Part of a small language model's weights.
Size: width 96, MLP 384 squared ReLU, vocabulary 30542.
Architecture: LayerNorm before each block, learned positions, biases, tied embeddings.
Training: a variant of SOAP for these matrices, 358M tokens.
Each number is 128 + 24 x the weight over the matrix's rms, rounded and kept within 0 to 255. Layers, rows and columns count from 0. Numbers have three digits each.

# q: layer 6 attention query, 96x96, rms 0.0671, rows 36-63, columns 0-95
# k: layer 6 attention key, 96x96, rms 0.0672, rows 36-63, columns 0-95
# v: layer 6 attention value, 96x96, rms 0.0677, rows 32-35, columns 0-95
# o: layer 6 attention output (transposed), 96x96, rms 0.084, rows 32-35, columns 0-95
q36:051117187101111182120162106112101145132136126157093092104208098074141068149147119148103086112109161109142100110131131135145138168174132134101132159194154122165112074179114176137117109156146107186029126142181173174148130134073148115178084105153170093160035136108119100138177151091132064135
k36:142148109155192175107128133132103181069155110135117136145202110121116135124115148163084107119125149141068100128136066095131150152176127105038107134141142142140199125110080180189136068126126044156072129145140142133125113135137124121202097139129155140126071083123120119143098104149176101108
q37:097132109190145107133149134147168113127127131135064170165060116144120093121115166141124086125083141119116114081126179140079158117177096077165131069088122056105083181102100117123128165166097133210136164191116098132093090161140130127163156129162137124169142111129107109136124184132083144116
k37:121175124149110154183122180176155101144139115126113178177127141118178073126102164142126077154093128123098165116117184113119157113086150100151092084086124119151114159126141102131121148132165141139138141116031110087109114128156087112148118090153112093153116106141156127137079109170129098070
q38:117136176138133101080104075142130133116096057077105169153132156109208111143088082167181097157234172051091134125122161169114124166101115172165065101131190095152130170117101145131033151099105145171103108096080183127103111169141081152133119114178187143087093099075143158135189144200109164081
k38:155095173183160099076130083092087138176153160085171164079150062132177122105100079164117046132194174122123085164114160178088155149099163110149070128155113083093179150105108165170104169084143133213163175076079170115120066136096086183161111147138136080129082154107172099118126152152134123107
q39:173102107139118196212155065103085168143172101174098090184190110155179039179130118105133113085083128140156133137127094107141099046209122145181112126054224121121136096123153103085103042176113132162097143097160152097092130170128197116117083205120138155175081161155126053149137107083123098143
k39:163118161121076161129108137107161131133087147131129141179153129142151142110139150158134099100077186141068121088107083039151093072181131130157123111117163117109134155129140077100092117150142134123107114099043154146139076198157169181129125196170181146133100146185148127093117130121088078182
q40:112102153199109150109162084087064116118083152122180136088157179155114159131173111090135166114128117150039134129080156031143193086136158201119146161136152093113157200137077159097043117134135162150181128109106126105090168160150122178112100101094114161124089104115121145165165134091128074102
k40:125158202094104163082107151081011083157167138110142172142189141193109115062137082145140116138147123132088154124110120056112143110124195134147121096138158119094112185172144148017152150101103180127135128106116122109128174122139118115164116134129154129086129106099092152136152109136117119159
q41:110122140140082057148143087139161114167148167122160124107161076097083105096127050118134115178173103117224201134101106163093085189137089084163120126147161170108119113122138145153160090139071051132145107022103123174150110123155125153132126113108139081195166112196124138121176115167101141106
k41:120122151143113116146081043091170130105148149187103104089145126096103125161139108138162156136136122126172136138115120112127073147126140125165099184109170114104126083064099126179147062102116082124097172135146084076106154127112144133111174093115149057130146198187151155102143198177124154077
q42:113186180155131151152120122153141156163145119072123093125071135136128183130042119144116128095155088206151103123157168129108174125146073111071120106118059126146113052115171174153107185052152148118135096115106114154141129112065071116174086108183122140108128117111146129108202092112091156131
k42:162145126128135146147133168188119143171185106146126123162183105159111157123099060101143115140100123177117059136125140113091126094133143114102137125110038146131111103080126202177144115101153136127111144103158136147094094069102124116181089144148175124148089062064168135130146124128166059111
q43:144098194149095112103176110163144170154119042166085108113144103174178123176104127142122151082179170112110182141080102079094158154092115092046114122130193096135107174105173100086095096183149159138105087154114158152109120170124168108133133100137135136119076121193145080060069155144157144169
k43:206084181122141093121109158151180159132115119116128119069194133146114123114132129114115139118185156108103181112065163098116170132116102162096138094102144185124149091105108168132066170074130156132131119118166097115124128116098124107098153144147134114137064104121141094129130116138146103144
q44:092116103129134178097159099112168114249133201127149079094179084111127156053151118146182030165114178150118113108103117175145146108007103123178148200122134124146099096119111156110124128169087125129076181084162113200148156125113138129105186134106113110090087147153082127191099165151115127083
k44:129112072142085136060117178102172111102159158116071108120140160149133108111123130170171072103133133094082201188137089093108107134106134108125095177096203122137148049144105133129125112202142088183093146089210153111123106119157132125129133111096097142113111145188086098169198160116175147125
q45:108106124167110143147065079157101165107097145087188092120051163146133067152118160144120114134125180146149130171174099212105105033108138096177089091083082117155138135135134122106137146088078058190107159125081139118159116141135171116148116196147142211125134159110097194158139152102092150102
k45:139093045135143105119054092139132167121159085129164135119104111095196079160142076125170114133067158189100174173151136174138043192100164116126156104083132114130117112179128066136134129114142169166110140122064150092084129167129107119119099202190077187135137141118134209107197148064052068124
q46:127191166128126053114190085114103082117120128183124123117142147155105093120135137071131122194150135189125149100130119097172107119187147148137122104107123141087109148120086138128138145156121110145106120095086045124087121140132122177161126157156079086159157062145086143099126162098154110105
k46:073141179140076099175158165112091104145145176139102101105129151132065114152103160087161116126128112156167157141125153105150158142168154142179139101093101093163098180104148109041139124143092127081109141124050107138153090177116082100152116136104141108198130129112149180140095145114152096115
q47:177118151120126138158162246101130111143161137119119155114093056140108148093149142123144133180153125078172009128140134155192112119131071133158145091128161106124129081186159092164081139098186123092101178127109089036102098157114101132154136150141113172161125106186112102111130115042102131131
k47:121137175098151112153162167121163096096076147147145150184120056118106180155109140133146108147085124107148133129132109160103116104120046155208168053100149084130156113161113097088093078125210119099093153135125142128139079215112177146103088120163066183191121126115160171181023104096125154147
q48:124113084146122108109123124178131118093176157127144128157150169192113117120096133124094103140130089155063201125135126139105109118106101112123131200065126096182075111150175142057101079154163133153149148135150079140146102192147173066101190134120122116076106092070140069112135227153126095179
k48:136179146167129085106126125132160177134162125062132144129116188121107154153139135132175065124164057125121163103156123118095108075103130102134123188120121131158080189112162107082128124153165172144192125134131166092082132154131160068079170178098101075148087115134125127123102167082118156098
q49:153090091164162112061148113164148133092115113145102086148109126142126136216130154133126112116063125044110162118166125108193100100164190051086143107194115043207194168196166124106063064179145133139100110170159158176108159169085174084098166119130165103094160102103160112063114174094191096158
k49:156122117155085106079116150189101145079117086133092137137100127140108188147064141113191146120188127102103122120166089109107129147165122173108133096123109122185155120129141118146154090119103164115128122137120170130080127147141102143160117098188093141116182151056061179138097113151193090115
q50:101206107095171083179119124119150093180175110123120032115089107220200074122116066108179103107063155182139055166121165142190136070104144121159087126078123076130142136136078162114142126144139103113076165118193153181137092072123137126119125115094176138114098106098182127159131133160186165139
k50:088082117130149125079129106162091107174123108096074103139135101162202117181101180112097090105106182136124136166111093152134136081139212114155111106100140078164195119073152199140125159157130169122132150107139129165097081089136125112079136152122149120179185148100155087115092115134135122197
q51:117172182119148127079139173097134041145131150146153154049098092102148181189123050132137147157077120151085076132174152150137193115071187110137141111061160122090149119143082166124097217106145131081152118114101112173155152139094114105169138107132123162155078150123069100216148149108111135070
k51:184176134152129136142146190150068136152092153138145166129111090174143102152092118111129124134109167108108072110104168109125178126064185101099078124130147126130107117146088211091126098137117082066149188060115098142155175109130145123135123131197147161138095121133107106195102095092134086122
q52:091110162144182100170110150062102077206086123149195156152069111169069144137158116096190065123149102137231132190170167126087099084106131163120153133176082130082108082121174166119103127104194090196153161063126085089139137124156099127136156079108135240129093085121188142089141154069099123122
k52:123150140128125097165086099066148120173138073180142151100120108137067111076174082066175159141101087104151159113083135110104090097125155149088163072146144093139148161139172113051122155086124140184123138121190179052109153187120182034131159136193166182112112108108206127142082135115112080183
q53:122151118094160097152098129152120140110107069164057123129128092113120060157155102151112187102184128138134157113126160124123150147073163144094097153067085206092092162078140123095120104194148106161167121152125107109193131194146139138135121126147181111180103148160180036114072125118088100188
k53:177155155064132099163145111155122162178086097150183152097146124063157053164134164055103184122147114110090169142133168123126132117105090125082121076136131165044081170091150170124115173153133126138126139181145114082179118166132156092098140132091152080133062120143166097150094149141061147130
q54:164120186123094128125126103176115149153138142109066043126122080103108132134110103100126173104130170095131171200129114083146166078103074092207170136170111122098174109158149081157153065079159122135178109129129142137088179150090115158074151167171158134094134099207095137085161091127150124169
k54:183086176136109094088062095133162129120153139178093157167169115122143145126095084083111118066134206145112042234112110090123127098084073126187171138135080151148136119179157095109150110110095128113133134128126114137076142154196152133107088095140099137157132137162149133097172093136118169148
q55:122129099123151161125171090068159060210059148182113066169066109097108105095129147063164080059172078148091142143142068175144182149214169170182164106171142153128147086116113102102174149161081157139120137136095112124149188139140116133160151123101095102078109069123151118137089138125166086133
k55:147157129104077133149139093153097152161156183191013122195154183151116138050122135070178130095119145058121131112140106003167118092196161150091125133160164194144136100114094136121146213159120109113101111080126142171128103139210056129122193114095140081106084106110146132173149086053167163149
q56:139080123144117187141125186118159167185151087088122113135145148150121179137177124163123151116160167179097144088097108166118151127138133184072153193122143114112128162167148168136098108127106106148061073120116104084145085110092095122106076119094129150098143219094072143106081116118077135109
k56:091101103110159115130125144097145172144135075111173104160132170074161181029148133191155194182119126160110134147145064138095142119158130150066133108071154131114151074140121173105129178131102143162058157109153154123139129103090171137079050140156084183119132116154112131094156130111121103136
q57:130165144152101178111043079141095140179153128098139111135177179096109093055162110064096094133115146152123176152162131106091165086163082168148116150123103147192093089141112140175158100112121138194129138145103140113096127158134101152112097123152125142140155111126075133114179130161160130071
k57:057162126149174158174083109084155135117143124092125128113154103139134112074126113146168060086105140194109109151199091051111147089145122140188152176150094166135145155167164116120156119126071108183134132115137136150109116115171116130153123129144137095130114137178089156086147121130066110135
q58:199143160110144085135107162125092090139124162137084085129110094132150173123120130115169186105128144100106110157153077145175153112138139149122167157119137133115125154160147133141164126109096124128126121147087134143143107095111098124088135155154090103155089097085158077107100182109126160121
k58:119161104069142052093172106153132135171127113090122144148125167145138142142117137078139129093131155130135088155158134150153172110113113141115166133098160126191158117155120149057151133103190095087095118138105096133136128114131115157068123134147145112119121144124143084116093117107129127171
q59:164084139122136153123159142127149130111103128158119089090152213145156129128102134097152118111117195086144126214056157155114205107064163056075184109135104176147056140052031028093152211140129148168128110103163086126129157072056136167166139193139091198107123077184124229129120075117096128143
k59:155084114186183151084155142144169140166134131133107088019125136119176133119076157134050098103173171093138196120079112117100114124033149103159182086138110147081077115154127068076144172150118146102113108158087062165072162058153108164206096201056136229120105119110160117180174118112110156188
q60:172162197161177036110114137143128126131138118149094050061108097122151104125119108079139121202130168158155129166118150072186134103133123136168136108110153094156154144114146194115093110168146130107091109099139138128065077100140132105127122092124132146217142131158055164070107159174128133119
k60:106112185111113110103159104125194051108178080135117115076128126170104115129125159081149145074139168152133172160127175089159135121104150145155105095126119106155179136142154173160097087124130090091119214097180141139085092113084093193097061133216095082169224131161120138112099166098159121107
q61:179145167175134119113104144159147102131129130149146181129143190079096138194104093118115118128078139072142114071203046142099180135194061055153140161135135126125075114200115128132163147063091113112184092137089123124142181159150097117128107129201113111158091146149100081144111164088119049101
k61:118180113139090159167077149122114133086108122128181176179153078141088173160083108146153131124079102130084086143186117117077210131125113097105191187156147134177148083155116093095161084113085101135134147114022095148109158140093136123157190152166179125181063114151065128107146148135075162074
q62:113160147129140126102134117067111088117115101164151122105149143122106095164091133119148080156074123066168117133110135147132066180127142108101134150189166138157134092142115128134148136148169066183124162074180111123114118126110147116157159177129200155161090126142189120185080105110086118124
k62:102073084156183121117115125135154118083101095153166141081153094105108147214163124140111104152169132048181159111138068165140122114129138088102079125174145100125139150137125109105120058130114149150096136179105132129159127119088158157159163115125158166145052132147139156126117142163149114123
q63:143115174124125109159168144142168145159131128105199113135138188150154083165094118139166141059122129103171094095094107146102081142224145140121092087111186149107161111070118062140074107089089161123148131116092135161134124035159150110148134134123131140127125103086157124084126136137107145129
k63:120089126127100152135172091111087113154136168125200123157070127158198149168182099148142130118117178111170135083108083099130112130151066140116150117101175108159154110062085141121167185082114148113121069099045124116124131090090141124182140156108162141165129142076173081108140094163161126128
v32:117130124127117112182131129138152144166123120137099116120116112119104148146142119112163108108121107123132110122126099115134138141171118121141136124137089155106129148114130122160121102154143121118145122144128100143119126136122120130116168131145131138124099147126107175150131116174172164067
o32:094168130168079101159103117161129133112121140157142134102131101122068128142131162125129076149116122139152154097146063168121131147156088084117134098150081161148102127123160095188165145120146103143133129131133103159132108131147121091124170112147113131130188116140115098138111132108143103107
v33:109116142165161111137100130139160098092147120132161142148108116129125115131115127124103124130146118109124126122142128114137107091158120121132144145113115098149103092119114166168107101150137134128106127119135138108077100076133109156105142134100131133143167139162121116116170110160144133120
o33:157117180152139109155132168162181095153142127152118117141164146132170126165111098166120121120119145100143152146109138137119130124133056086139123162120156144145096128119144160140165114124123147106154126090129147136090110100122127159104135168110162120145130151200120101140144103187120157127
v34:101142116165118111139109102117129131113140118181159129143130104121127133143114112168118132157121111151139107133133142146108156142153123117156153108139154119123140138103117114120128115128101143112108131126126105110116135127118099141104100149159109128124158087093126122114128123118131105111
o34:137131132166121131154120126118160153140136113115132142126130172128126122155147099145106169181131146113160113150131130104083121132136153091128143119157145126113163115147120152146111141078135086123117118113132098121115120106108115117110074135127149135144184105142116166137141109098114116100
v35:143160164107115110143097130118140124144122143144094151143129201158133109138093103150164151104146130104131100163128166129098116134120132092111146137135146120142120167137122096147126149145124099134157121129143129103121132109165108152133144150137125135141079126109096068137126129131103163121
o35:114144104118101147114123101148116127137126152157101133145129125126123112095118119105133135118140096095095154155149132085087153133096141109169141126133117126140138102135103115145134093151140098144152109143164160161100185152144120091114145101145161059091120087138106133110146117097185115154